Each number is 128 + 32 x the weight over its row's rms, rounded and kept within 0 to 255. Layers, rows and columns count from 0. The size above them is the row's rms in percent of the matrix's.

# layer 6 attention query, 64x64, rms 0.166, rows 52-63, columns 32-63
size [111 104  98 124 120 104 131  96 110 102  99 106]
[[108 130 139 118 118 135 135 138 112 142 103 166 163 139 106 131 150 170 163 134  95 126 136 143 137 107 140  92 126 132 170 113]
 [115  93 124  80 192 118 163 129 108 175 133 144 158 110 166 149 168 124  85 121 157 151 159  71 101 144  79 142 106 160 135 121]
 [142 121 203 117 122 142 160  95  50 180  93 144 217 139 125 146 126 106 106  98 121 112  79 133 113 135 154 162 124 173 134 139]
 [126 101  97 132  91 139 135 108 126 111 114  40  76 111  98 102 109 128 136 123 162 125 144 134 149  61 165 130 163 162 122 103]
 [147 149 177 148 136 155 121 162 121 146 153  96 148 116 112  87  48 113 140  98 199 101  78 130  85 107 127 161 134 110 117 115]
 [129 119 141 144 115 121 103 118  99  76 147 150 121 176 135 181  75 145  93 129 111  69 102 129 136 139 137 178 100  73 155 121]
 [133 105 123 115 144 120  81 121  63 134 171 160 126 114 151 171 156  72 119 153 173 135 127  88 138 156  97  88 164 118 116 124]
 [148 169 174  79  70  85 151 132 121 142 181 132 147 142 120 127 103 128  96 188 141 104 123 132 138 110 185 154 154 139 158 145]
 [170  99  75  93  79 149 160 158 122 129 168 130 148 167 154 142 170  78 187  99 169  77 137 171 173 146 100  82 136 167 133 155]
 [201 112 116 117 111 119  91 119 107 132 139 147 110 161 141 138 148 163 100  78 157 167  59 134 139 123 171  95 192 137 133  91]
 [143 110  93 126 113 183 125 156 133 106  76 129 158 123 134 113 134 132 143  75 104 186 150 127  60 197 147 108 113 135 149 148]
 [144 121  90 112 183  95 159 117 117 107 165 103 135 127 155 152 139 133 181  46 113 155 101 126 159 109 137 113 155 119 150  88]]
# layer 6 attention key, 64x64, rms 0.158, rows 52-63, columns 32-63
size [116 120 108 137 133  98 145 101 104 102  96 113]
[[129  76 133 145  71 155 153 154 145 107 132 149 189  71 100 116  96 115 177 118 138 142 137 192 151 108 137 148  89  89 160  89]
 [ 86 132  94 135 220  98  95 125  79 109  91 179  55 176 131 131 101 154 157 101  90  97 132 112 145 106 124 132  65 105 119 136]
 [136  85 149 128 171 149 114 150  85 185  81 175 143 128 134 158 155 167 191  56 100 120 178 144 126 179 131  87  74 121 179  93]
 [107 128 169 115 107 150 123 100 171 153 116 132 154 115 162 148 105  75 148 146 157 143 180 106 179  93 169 105  95 165 198 113]
 [176 128 178  57 174 147 116 152 135 142  98 130 166  94  82  70  90 107 193  76 120  94 145  71 127 117 134 103 134  98 162 163]
 [150  99 133 132 172  98 122 137 146 170 208 106 122 162  97  93 112 116 102  89 142 110 131 124 157 150 105 112 218  79  96  99]
 [192 101 137 150 188 135  77 121  92 129 114  89 214 185 114  95  60 124 179 133 106 146 190 163 155  73  91 152  76 134 145 125]
 [ 88 155 186 171 139 176 159 101 130 144 168  74 159 110 101 164 121 177 138  80 146 125  78 177 162 146 121 159 140 172 160 129]
 [135 103 141 128  97  78  94  89 149 112 140 109 195 139 163 140 117 154 185 190 171  88 125 109  81 127 142 142 128  97 132 108]
 [170  92 153  55 123 158 151 146  86 175 113  99 216 149  89 146 123 100 139 148 126 170 158 148 181  77 149 122 124 119 205 143]
 [122 117  71 105 152 112 127 151  81 136 134 179 139 151 108 157 158 132 185 115 166 134 102 152 158  98 117 139  78  85 134  95]
 [123 146 155  91 176  63  83 182  93  96 115 123 163  70 128 135  98 160 166 150 121 116 139 161 128  76 120 149 107 129 194 127]]
# layer 6 attention value, 64x64, rms 0.149, rows 32-63, columns 32-63
size [ 98  76  81  86  83  90  90  92  84 106  88 100  90  92  95  93  80 104  92  81  79  90 104  96  65  70 102  75  86  93  85  69]
[[130 140 139 122 128  91 203  75 164 161 160 184 159 159 122 119 107  86 167  98 168  80  95 135 141  66  97 116 161 166  92 131]
 [141 128 155 118 134 122  79 135 144  75 146 149  74 110 151 105 151 119 112 136 152 103 128 111 138 134 126 109 175 143 118 138]
 [ 33 118 134 158 123 150  98 101 102  95 145 115 182  80 164 152 105 102 202 156 133 142 116  75 164 111 135 125 100 120 106 124]
 [116 153 131 119 156 129 117 111 126 181 109 141 110 166 123 153  69  84 119 206  86 120 146 166  76 147  95 164  89 113 113 183]
 [100 132 165 115 206 100 145 125 165 153 143 140 188 140 150 176 115 109 144 134  92 122  93  91  64  37 136 122 156 183  86 107]
 [108  97 199 114 158 122 150 141 158 178 127 127 129  53  98 157  89 130 117 205 126 167 121 140 130 146 100  87 143 151 164 154]
 [136 160  97 132 114 136  93 132  59 184 155 106 163  96 191 135 120 135 120  83 119 133 130  93 131 155 146 169 104 111 149  96]
 [139  81 147 109 117 113 109 126 131 143 111 123 111 141 134  70  91 164 145 162 131 111 110 212 137 171 164  62 149 138 118 136]
 [143 118 121 130  86 149 137 150 109  96 197  81 123  98 139 127  71 130 107  83 112 147 106 145 161 179 214 132 147 134 130 144]
 [ 91 115 149 121 128 114 126 152 107 111 118  63 156  96 219  89 142 161 112 166  92 102  94  79 125 178 138 165  87 103 172 111]
 [174 162 150 144  75 142 143 138 198 117 136 120  88 170 147 116  81 167 172 148  78 106 138 175 155 187 140 103 100 157 107 151]
 [136 126 138  66 127 133 208 120 123 138 124 170 125 113  84  89 115 124 132 167 114  79 154 130 160 159 156 129  53 101 160 132]
 [ 81 182 153 152 168 183 129 156  72 145 159 164 117 156 174 141 135 163 158  93 111 124 110 148 140  98 142  89  66 143  96 103]
 [187 193 127 160  79 191 119  90 173  82 118 133 106 166 122 119 106 152 109 148  70  79 103 177 142 175 186 144  92  77 120 162]
 [155 175 101 117 153 164 168 133  73 109 186 155 106 129 127 148 148  92 132 127 112 115 163 114  69 134 110 139 121 123 140 104]
 [119 168 125 162 143 202 159 130 120 117 127 135 134 176 169 166  97 182  92 125 119 142 131 112  68 127  54 127 123 114 160 190]
 [138 182 110  90 102 120 200 139  79 111  88 183 131 151  93 121 130 114 135 125 102 155  72 120 161 128 148 176 177 105 100 139]
 [163 149 115 146  93 137 101 139 135  96 175  98 137 135 190 151 129 151 169  60  97 172 102 151 125 155 128 118 137  97 102 196]
 [117 111 144 134 109 117 139 205  85 147 166 134 110 137 119 146 129 146 172 122 153 108 200 110 191 151 146  88 130  93 134 106]
 [ 93  96 135  95 178 194 195 111 144 109 117 150  93 114 160 131  76  45 106 143 145 143 135 115 136  95  88 124 109 162 123 134]
 [139 152 184 125 133 103 154 115  85 122 140 106  94  93  93 165 120 110 136 166 116 139 120 112 125 136 167 169 151 101 120 120]
 [136 138 203 120 132 210 147 109 135 141 131 118 133 149 157 118 113 133 131 132  97  67  85 114  44 119 123 119  81 145 126 115]
 [148 138 144 125 154 152 145 121 145 134 118 129  80  72 159  97 118 162 105 147  60 101  90 155 132 132 167 173  82 120  91 129]
 [114 131 167 193 184 148  87 158 138 126 150 129 116 141  86 130 169 150 108 141 173  38  77 177  72 113 133 105  94 138 136 138]
 [ 71 128  76 140 159 114 157 113 168  49 139 112 161 134  94 115 147 140 127 135 132 115  83 109 144 115 189 129 120 140 122  90]
 [141 159 126 154  87 114 152 100  78  99 126 107 133 158 137 190 145  89 100 170 134 126 138 103 107  97 131  88 180 110 142  78]
 [140 125 116 138 192 169 121  71  95  84 114 187 156 125 133 127 130 103 101 167 133 146 193 118 111  72 158  94 168 138 158 107]
 [132 136 135 117 156 134  91  73 128 178 121 195  65  71 145 100 125 135 125 167 100  78 127 166 127 129  93 108 130 192 133 153]
 [154 127 131 143 115 148 140  84 159 125 164 126  84 213 173  88 137 169 138  75  96 113  93 188 104 122 154 108  58 174 111  84]
 [129 118 200 135 125  79 139 206 155 117 108  57 109 146 133 112 107 133 123 165  89 189 123 114  74 149 148 132 149 141  82  94]
 [141 157  84 104 113  95 210 156 116 134 141 153 156 116 137 106 105  42 179 114  85 107 100 136  90 136 137 154  97 149  97 120]
 [ 84 173  74 139 107 119 197 123  72 109 100  81 136 146 144 173 100 179 128 148 102 152 109 112 138 133 162 102 163 115 124  82]]
# layer 6 attention output (transposed), 64x64, rms 0.401, rows 32-63, columns 32-63
size [ 91  73  82  77  79  76  84  87  85  90  82  92  80  97  92  84  71  98  83  75  66  89  98  79  59  65 100  77  78  99  76  57]
[[104 195 183  75 130 117 120 137 161 136 125 116 149  84 107 101 119 135 109 200 122 116  85 134  67 174 178 134 164 130 145 141]
 [141 133 195 119 157 143 129 170 161  95  87 133 145 115 137 136  62 171 129 119 160 164  96  95 156  91 136 197  89 148 135 103]
 [147 133 119 129 111 160 118 127 122 139 151 156 136 132  51 174 117 169 197 144 169  96 139 151 140  53 132  99  71  29 149 143]
 [ 71 109 121 123 114 132 139 133 177  72 150 149 126 104  83 135 136 117 111 124 220  89 179 137  92  97 143 106 141 159  67  87]
 [127 115 130 110  89 150 113 155 147  87 160 171 175 134  98 144 135 150  70 182 126  88 109 161  74 134 134 126 185  99 164 140]
 [106 126 141 116 118 128 162 103 110  65 178 150  72 118  82 148 177 133 122 126 107 164 168  60  80 107 116 126  96 115 130 131]
 [171 101 147  95 132 153 147 107 195 137 131 101 126 138 174 172  65 151 151  71 174 137 137 162 137  77  98 121 131 106 104 127]
 [100 140 114 164 136 102 174 204 140  84 117 134 121  95 102 146  75  95 137 133 184 105 134  68 115 116 129 179  88 183 142 122]
 [134 111 130 122 143  82 190 141  81 180 133 168 142 178 118 119 164  90 150  75 148 120 160  41 154 109 132 127 107 114  99 129]
 [167 115 101 141 128 133 152 149  76 118 158 141 114 131 168 166  86 110 118  88 162 164 147 109 229  71  84 158 114  98 110 153]
 [126 116 132 139  98 105  94 169  98 141 146 165  75 157 143 120 141 124 101  72 104  89 108 101 141 110 138 138  81  98 123 160]
 [104 135 147  53 140 107 111 108 124 171 118 153 115 155 157 136 148  95 103  94  93 171 183  95 117 159 125 118 185 110  76 129]
 [156  88 125 108  74 167 142 110 169 124 129 107 134 127 119 125  83 142 139 136 148 159 114 182 131 143 172 146 124 113 124 136]
 [134  68 135 100  78  86  93  72 112 116 157 106  95 179 126 152 159  88 110 100 152 134 149  94 189  92 161 137  94 125 101 114]
 [126 124 146 122 150 143 164  95 184 152 110  99 159 155 162  34 125 117  80  76 180 146  98 118  99 198 140 129 108 138 143  94]
 [128 115 134 176 126 116 151  92 166 180  81  89  86 122 140  56 119 161 121 138 117 166  93 169 123 108 144 137 110 176  83 139]
 [105 193 153 116  64 158 156  93 133 159 205 143 175 189 154 127 118 132  87 141 115 110 143 117 110 176  82  85 143 156 128 153]
 [101 107 170  75 157 111 174 157 115 140 128 103 103 137  78 113 128 120 163 140 150  92 103 120 202  47 173 136  54  94 145 137]
 [130  89 105 104 126 100 130 152 113 160  73 112  81 188 106 139 115 130 100  84 101 206 147 121 144 123  75 154  75 125 115 160]
 [113 149  97 151  98 148  95  94 109 128 123 127  96 101 103 139 179 105 101 195 152 184 142  69  56 137 203  94 149 126  98 134]
 [123  98 143  76 178 144 118  59 117  75 181 105 212 150  64 133 152 142  83 132 108 118 163 108 160 178  92 141  98 145 107 115]
 [139 122  95 165 140  95 106  72 164 117 119 131 139 115 111 139 148 160  67 110 101 105 118 157 164 185 144 134 198 152 102  91]
 [158  65 125 143  66 181 124 132 131 122 170 142 126 105 116 120  90 138 130  59 128 112 119 135 113 139 120 168  87 107 137 129]
 [ 98  87  75 190  81 104 171 136 164  69 117 113 161 153 171 110 139  94 144  95 138 117 109 142 152 151 136 171 159 125 148 159]
 [171 156 104 133  82 133 123 195  85 131 153  99 163 151 121 131 147  93 149 185 111 112  93 104 143 158 138 139 115  94 188 169]
 [133 102 176 141 157 108  90  44 126 108 135 148 157 193 171 139 132 114  95 132 150 147 130 121 151  82  93 136 138  98 105  64]
 [ 93 155 143 144 139 170  52 108 142 117  78  91 140 139 127 144 103 116  92 203 121 127 143 126  76 179 149 137  63 148 162 149]
 [130 131 183 120 120 174 147 132 174 114 132 178  84  96 144 116  62 169 150 116 151 123 114 123  56 170 131 194  96 123 174 108]
 [183  95  94 134 104  84 114 141 120 121 133 127 125 125 142  90 127 100  97 118 139 137  94 143 174 145 198 159 181 123 155 120]
 [165 107  78 145 158 186 112 164  93 126 132 114 163 115 120 109 144  77 117 165 125 116 108 143 175 166 137 154  86 168  85 161]
 [129 186 145  94  85 128 123 120 132 180 180 163 112 169 140 127 148  88  84 109 182 102 156 117 114 158 164 110 128  74 129 138]
 [195 108 147 119 146 145 143  98 115 155 150  92 134 151 114 122  99 107 143 218 128 132  96 122 102 168  91 186  91 163 110 105]]
# layer 6 MLP up, 256x64, rms 0.212, rows 0-55, columns 32-63
size [121  95 109 108 114 118  97 101 110  88  96 109 125 109 111 101  86  98  83  86  63  92  89 108  97  79 105 101 104 111  91  91 105 105 103  96  81 115 101 102 111 106 102  98 117 101 101 108  84 102 103  98 123  98  98 105]
[[ 97 150 137 174 167 128  95 148 108  76 131 146 172  79  94 142  94 189 162 161 107 126 116 118  44 112 127 146 146 121 155 106]
 [110 140 139 131 114 140 131 159 128 146 172 133 136 159 110 151  80 117 116 161 177 105  69 101 134 101 114 145 100 173 130 182]
 [147 163 188 100 132  95  77  47 132 164 103 108  57  82 164 107 121 148 105 105 154 152  74 154 159 131 138 170 123 110  69 123]
 [158 180 171 166 133 150 184 129 113 104 117 150 133 135 187 100  81 176 143 141 157 107 102 125 127 113 110 149  97 185 121 159]
 [154 135  81 134 134 125 121 139  91 167 165 140 118 131 187 118  77 116 156 182 103 167 121 110 125 131  75 146 168 142 121 189]
 [ 89 108 159 111 156 130 106 128 111 161 103 119  86 104  94 126 144 147 201 132 119 161  37 129 173  64 142 153 123 194  77 129]
 [120  94 112  85 150 122  94 141 148 160  92 151  97 124 106  95 152 142 145 160 138  79 114 215 158 115  69 186 177  86 118 156]
 [130  74  51 164 116 137 110 100 101 109 132 172 113 153 150 173  61  90 152 194 153  97  95 123  95 146 125 141 121 131 121 110]
 [103 174  96 117 126 147 112  83  73 119 140 116 167  94 124 132 134 120  71 122 115 195 114 150 110 116  89 121 144  57 172 154]
 [124  55  63 171 103 152  98  96 126 135 124 186 120 160 167 147  63 146 148 150 112 154 104  95 136  75  99 115 126 140 146 105]
 [119 136  68 162 118 108 120 108 150 151 136 105  96  88 188 102  98 143 144  93 114 142  95 132  68  96  94 156 139 160 107 100]
 [151 106  76 143 122 173 176 140 103 104 124 185 101 102  91  95 135  93 168  80 138 113 110 164 130 122 153 173 124 140 111 158]
 [172 108 127 116 147  91 101 138  67 139  61  68 148 109 113 164 166 113 119 109 185 156  90 127 116 111 164 186 133 125  65  92]
 [172  85  77  77  81 104  90 152  65 135 192 113  76 150  95 142 157 106 135 111 126 107 126 121 187 175 146 144  80  42 137 176]
 [ 96 151 152 176 141  69  96 152 101 119 144  31  91  78 146 132 118 155 161 119 149 136 138 125 134  76 148 109 116 128 147 152]
 [111 123 139 165 168 138 120 132 108 154 123 122 115 225 158 112 129 125 116 143 169 155 150  90 115 115  85 153 195  92 188 122]
 [158 119 107 163  60 171 145  95 170 128 143 119 152 124 136  57 128 109 145 150 129 175 108 159 158 113 173  70 158 171 136 101]
 [128 151 130  32  67 131  87 167 118 116 113 122 110 162  78 101 146 140  89 127 151  99 137 148 140 142 169 165  80 106 109 134]
 [186  65 122  92 176 121 120  77 129  79 123 112 111 147 138 185 128 104 141 128 194 130 113 171 134 157 149 141 161 172 139  89]
 [127 155 111 180 152 174 144 168  97  69 172 129 120 130 151  55 140 108 111 144 199 114 108 112 184 126  90  78 105 107  72 168]
 [144 124  83 106 125  93 139 100 104 134  96  67 105 113 118 129 125 189 133 182 146 126 193 181 173 103 139 174 122 130 155  87]
 [119 168 115 177 142 126 142 126 160  90 169  93 128 115 156  90 154 138 166 160 103  86 102 162  85 173 126 129 124 196 133  77]
 [168 134 140 130 114 156 136 138 106 161 167 157  99 142 138 121  72 161 150  91 104 158 120 131 169  84  51 172 110  60 166 162]
 [152  62 166 145 134 126  99 152 174 114  80 123 113 127 109 182 100 121  97 119 147 102 123  96 113 157  66 208 126  91 105 122]
 [ 80 132 188 135 167 129 104 156 107 146 124 135 120 131 187 138  87 111 204 166 119  84 157 145 131 109 137 122 161 130 164  97]
 [120 112  67 114 117 150 132 122  60 111 137 111 108 142  68 115 108 130 145 172 103 178 104 124 190 115  64 160 177 186 113 180]
 [158 215  94 128 138 174 116 115  58 126 173 146 101 149 105 116 198 142 193 125 140 117 150 131 116 100 137 102 150 130 103 127]
 [155  85 136 117 160 198 145 148 134  74 157  84 116 146 116 133 126 155 134 115 155 105  86 139 186 156 112 106 172  92 108 139]
 [130 100  69 105 115 105 172 137  70 192 144 136  76  81 100  94 132 114 135 158 132  69 160 169  94 147 109 124 190 180 151 136]
 [161 178 115 105 110 133 123  99  55 169 142 105 111 141 122  99 123 154 168 149 113 184 136 184 161  88  61  50 141 144 172 128]
 [138 168  73 137 130 141 112 102  70 142 209 119  84  68  74 127 107 107 178 129 127 166 134 159  86 166 130  91 129 104 159 154]
 [157  73 104  74 104 103 140 105 140 136 166 106  88 146  93  90 164 121 163 124  87 164 169 158 148 102 181  81 122  90  71 152]
 [160 133 131 130 174  70 139  93 109 111  84  98 104 136 143 145 134 160  97 142 123 144 117  82 122 132  64  96 140 133 104 161]
 [ 99 173 166  96 126 126 143 113 165 139 103 114  84  76 176 123 162 132  86 162  74 165 120 132 137 108  99 159 133 100  82 187]
 [159 151  98  81  80 103 114 131 116 127  99 133 113 191 131 106 154 112 109 103 131 143 133 154 145 141 117 125 113  65 143 137]
 [173  78 107 112 137 152  99 156  99 119  89 143 120 190  83 183 119 110 192 148  70  91 135 177 112 169 125  88 120 166 114 130]
 [111 139  59 148  98 132 158 103 188 100 205 142 127 148 125 127 104 106 109 132 153 111 158 125 106 108  86 152 191 190 103 127]
 [119 133 140 137 109  61 190 116 127 151 128 192  93  92  62  95 112 130 181 118 111 120 156 172 141  99  96 147 197 169 177 176]
 [177 107 120  92 101 171 102 114 137 165 132 112  85  66 173 114 104 132 166  88 136 134 137 168 119 144 106  90 173 139 101 109]
 [ 90 127 134 126 131 108 119 125 171 153 165 139 130 158 145 141 115  77 101 114  93 113 147 126 103 150 105 109 174 161 141 146]
 [170 138  88 160 126 115 154 150 146 140 154 134  91 112  98 152  62 145 181 141 145 152 103  74 156 115  95 176 128 163 121 134]
 [ 84 118 110  95 152 228 145 121 143  98 112 150 134 114  91  89 139 130 133 155  50 119 122 141 129 132 107 122 113 105 174 166]
 [128 130  81 155  82 174 157 144 153 153 170 167 148 148  96  74 123 127 139 134 125 171 145 163 151  81 120  94  92 135 124 157]
 [168 100  94 148  95  83 166 161 163 107  60 144  57 143 110 110 103  95 113 166  69 138 122  74 108 114 132 162 142 135 160 142]
 [136 137 116 128 116 152 142  54 157 164 128  70 102 194 190 101 122 162 157 118  96 178  96 154 119 154  78 107 102 120 131 152]
 [190 162 173 106 131 143 107 106 120 101 146 138 101 136  98 128 148 149 142 135  47 142 162 109  94 142 149 100  97 121 134 112]
 [184 124 142 122 109 127  87 113 157 171 177 103  53 116 122 143  76 124 152  83 202 111 117 138 120 144 127 114 161  96 122 150]
 [106 126 130 140 173  84 104 129 108 171 117  94 175 111 127  86 150 109 147  94 109 113 117 145 179  79 134 136  69  85  78 129]
 [161 132  62 131  80 168  81 129 147  86 137 140 160 193  86 107 185 129 157 158 108 129 138 140 159 153  82 108 198 137 109 109]
 [115 169 136  37 106 159 122 134 108 127 125 146 119 153  87 130 135 114 124 121 140  99  96 146 117 135 131 154 142 145 176 135]
 [123 115 143 167  65 123 114 140 103  91 186  93 100 139  76 155  99 140 156 143 112 134 112 151  94 136 111 124 150 133 135 156]
 [172 127 135 121 111 104 107 137 205 138 165  76 122 122 171 134  82  99 129 158 111 149 123 159  94 127  97 161 191 164 119  86]
 [154 111 148 158 162  88 106 101 100 120  63  92 119  93 132 111 129 120 130  99 213 147  98 150 145 154 175 153 116  88 135 125]
 [151 102  84 111 122 115 185 117  93 183 119 171  65 139 160 115  97 147 164  92 130 192 113 133 124 114 119 102 146 133 143 153]
 [135  86 140 116 110 148 101 159 114 164 154 121 117 125  62 186 165 111  87 178 171 134 103 129 120  88 140 128 186 132 102  84]
 [169 169  93 129 103 208 153 150 123 104 147  98 151  84 111 153 134 110 167 107 101 128 125 173 120 134  97 165  72 111  87 156]]
# layer 6 MLP down (transposed), 256x64, rms 0.0937, rows 0-55, columns 32-63
size [104  87 102  92  96 118 110  93  88  85 101  96 150  99 109  86 116 103  81 107  63  31 118 104  83  70 113  69  99  92 118  77  86 106  97 113 110  96  85 113 118  88 100  86 151  79 107  95  83  87  87  90 115 112  94 130]
[[103  93 124  82  81 147 169  73 147 177 204 127  67 136 120 181  93  84 107 111 125  97 111 149 137  98 185 134 110 159 155 142]
 [173 149 165 165 128 149 119 132 143 128 145 120 119 127 142 121  95 156 150 108 128 114 160  68 128 146  61 135 125  51 150 115]
 [150 132 108 146 119 105 176 131 130 104 117 134 195 162 124  87 138 164  83  90 125 102 147 154  98 111  73 134  78 173 153 133]
 [139  59 108  90 187 168 198  82 137 107 159 145 108 113  97 116 124 161 130 154 127 123 121  53 135 121  89 164 112 152 168 101]
 [152  94 121 180 132 153  97 109 124 127  97 114 116  82 121 141 155 139 135 167 127 100 187 139  99 123  99 174  98  93 160 174]
 [ 84 131  45 141 182  88 105  82 113 147  84 140 179 148 150 129 114 124 220 135 136 112 101 122 177 112  87 115 169 153  85 118]
 [125 134 140 146 110 131  58 102 120 158 132 132 136 154 154 118 195 142 170 101 152 106 142 113 159 194  59 159 138 120  93 139]
 [164 189 140  97 110 109 129 156 128 135 102  93 160 113 113  40 145 158  92  98 158 142 133 174 122 105 133 148 114 108 101 160]
 [116 105 107 128 137 126 106 171 123  74 133 101  81 134 151 114 141 140 113 109 117 124  83 130 176 182  86  85 101 123 114 115]
 [118 125 125 151 164 147 169  90 135 124 133 108 188 106 191 105 162  95 127 136 105  68 113  87 157 150 147 103  85 151  81  91]
 [ 95 125  54 106  83 149 207 167 115 128 175 108 115 102 102 164 139  94 127 101 129 151 156 136  96 112 172 155 117  93 127 139]
 [103 156  97 141 101  96 137 102 142 143 115 139 163 167 110 187 119 127  91 139 134 166  96  90  65  88 108 100 152  50 162 105]
 [124 148 141  91  43 136 122  98 118 122 107 107 198 130 147  36 131  96  97 178 167 127 121 125 183 143 171  87 156 160 132 101]
 [ 98 122 120 140 166 201 159 172  92 110 135 125 162 111 134 123  80 132 106 184 113 194 137 104 114 152 143 120 138 143 194  61]
 [126 116 145 162 116 110 106 129 113 155 139 134 155 158 160 177 119 102 126  95 109 193 122 106 136  79 155 129 117 153  91 201]
 [ 81 152 111 131 130 190 183 143 141 144 151  56 183  99 143 125 110 117 119 145 163 129 138 181  78  79 106 105 154 136 130 139]
 [144 174 126 141 143 124 108 106 105 118  98 150 139  93 130 166 101 155 212 170  94 126 120 159 172  77 104  49 157 141 111 150]
 [148  51 112 136 166 140 140 112 146 133 136 126 124 132 149 140 110  76  94 110 140 170 161  72 139  93 142 105 135 143 109 117]
 [208  76 157 102 146 126 163 127 111 177  96 177 162 166 128  59 129 163 113 141  85 163 170 102 105 123 113 176 145  88 118 149]
 [110 121 164 141 169 140  97 138  65  72 117 141  94  78 145 120  87 149 128 128 192 141 168 108 104 103 128 112 168  83 109 106]
 [134  55 191 132 158 166 104 117 140 109 139 164 186 134 163 100 142 179  68 132  75 130 136 116 156 136  86 139 182 136 106 133]
 [125 101 100 176 159 137  88 108 115 119 125  96 125 134 154  72  94 130 161 179 103 157 117 123  47 217 114 174 116 147  67 124]
 [126 175 101 137 141 176 150 148 104 162 150 130  70 116  76  97  88 184 126 111 151 128 159 133 132 116  35 104 100 214 116 123]
 [145 159 145 168 144 124 142 137  96 152  80 110 135 169 129 130 152 187 126 164 126 106  90 146  96 144  90 107 130 144 131 173]
 [170 146 193 146 112 125  89 139 124 159 114 124 166 152 181 147 109 134 156  55 105 131 199 162 104 116 177 109 147 141 139 107]
 [105 151 121 175  74 114 198 118  86  89 154 179 159 127 123 139 162  88 151  86 149 114 145 149 193 122 132 152 150 119 140 159]
 [113 155 129  87 142 153  90 146 112 103 100  82  49 163 118  67 155 125 140 112 113 119 109 180  84 144 166 178 128 161 139 112]
 [148  30 186 130 126 103 117 135 117  98 144 125 134 154 106  87 136 136  93 117 149 117 171 140 173 152  90 107 147  77 147 125]
 [ 97  62 131  89 172  89 122 128 107 173 129 106 112  77 161 161 102 157 100 127 142 100 200 162 128 171  79 109 168 138 114 111]
 [123 157 101 103 152 106  54 153 181 134 117 130  57 133 133  97 169 197  95 148 147 109 169 122 123 112 126  57 118 192 159 129]
 [186 184 101 209 117 146 165 122 108 136 104 122  94 174 135 135 127 141 114 109 113 135  60 124 155 184 153 209 152 124  89 112]
 [125 117 134 121 173 196 123 136  94 139 101  63  88  69 100 119  87 132 135 118 142 151 113 128 119 112 115 180 141  88 141 139]
 [175 123 200 165 122 119 115 108  78  96 121 180 132 102 132 128 192 169 118 114 141  89 127 115 114 163 159  76 193  57 140 135]
 [132 154 148 111  88 113 137 157 129 120 104 123 163 140  99  62 149 159 133 149 158 120 111 105 154 166 174 166  96 141  97  90]
 [156 106  94 211 140 152 173  94 169 128 171  80 137 103 167  91  90 107  83 143 102 125 107 120 153 144 169 164 141 138 104  88]
 [103 120 128 166  54 130 121 151 129  91 173 109 191  73 166  93 161  91 145 121 174 123 111 113 116 130 137  96 143 171  61 119]
 [154 148 158 111 142 104 106 108 100 100 107 158 118 197 154 140 132 119 119  45 101 128 151 159 134 150  46  62 142 137  99 139]
 [ 88 154 162 124  99  96  89 101  98 104 138 114 167 125 141 110 108 196 125 117 108 185 153 178 147 139  81  96 133 154 196  81]
 [200  95 144  89  88 158 130 138 127 124 198 161 174 131 133 148 141  81 150 162  66 106 128 111 132 161 110 133 122 157 157 142]
 [100 138 128 157 123 112  90 180 221 146 108  86 153  99 160 188 122 156 167 141  59 142 115 161 142 127 131 140 126 129  84 176]
 [144 122 147 159 189  81 146 156 121 131 135  97  92 110 115 132  67 106 137 166 119 107 129  65 177 140 147 148 129 135  94 105]
 [105 157  89 157 165 124 126 141 172 122 146  90 102  72 138 162 101 100  97 120 178 127 122 126  72 128 128 170 123 222 167 127]
 [149 178 174 133 186 121  85 150 121 111  96 169  91 103 165  94  88 110 130 159 153  87 124 175 132 109 103 184 168 123 166 113]
 [ 76  94 144 113 189  85 149 123 181 118  67 130 162 136 171 118 126 101 170 142  85  78 133  62 182 120 119 111 139 129 111 113]
 [ 94 147 151 133 133 140 151 138 127  99 145 120 122 102 114 135 201 110 141 158 143  82 119 101 129 119 142 118 132 112 121 142]
 [112 131 100 144 139 175 126 143 117  97 168  86  92 150 120 213  52 116 181 116 163  94  90 170 178 106 141 134 126  95 171 119]
 [183  57 157 122 105 146 154 145 150 124 127 126 136 108 140 176  61 107 171 171 124  94 125 145 137 120  72  98 128 160 116 151]
 [165 135 128 115  32 107 120 108  99  85  80  70 191 136  98 130 143 187 147 189 161 153  89 141  73 148 180 109 122 156 125 112]
 [187 121 133 157 168 168 106 121 124  81 150 170 181 123 169 155 130 162 207 140 141 114  97 116 116  91 102  92 141 133  88 155]
 [182 115 160 121 195 102 147 159 115 122 157 190 152 131 127 117  60 179  36 118 117 140 121 122 138 154 100 144 107 144 153 153]
 [100  97 118 144 159 113 150 141 122  97 157  85 128 140  69 169 119 151 149 123 145 142  92 150 168 201 122 118 136 122  85 166]
 [ 84 158 185 152 160 114 105  58 122 117 128 105  87 113 118 118 146 126 154 169 115 116 129 158 122 138  92 109  75  73 126  97]
 [128 134 108  77  45 142  99 134 138 107 109 170 190 168  95  62 124 100  92 180 138 138  96 132 125 126 199 120 113 165 112 133]
 [124  89  84 148 104 112 217 124 101 165 118 179  75 118 137  93 111 150 172  92 159 130 131  87  96 147 153 136 103 181 133 103]
 [138 136 120 148 184 114 151 107  77  96 152 115 156 107 108 156 118 110 208 143 100 116 109 150 125 126 168 151 120 159  71 159]
 [100  86 109 118 108 154 127  86 140 136  85 163 111  78 161 136  95 182 167  68 129 148 141 172 130  94 155 104 121 124  63 104]]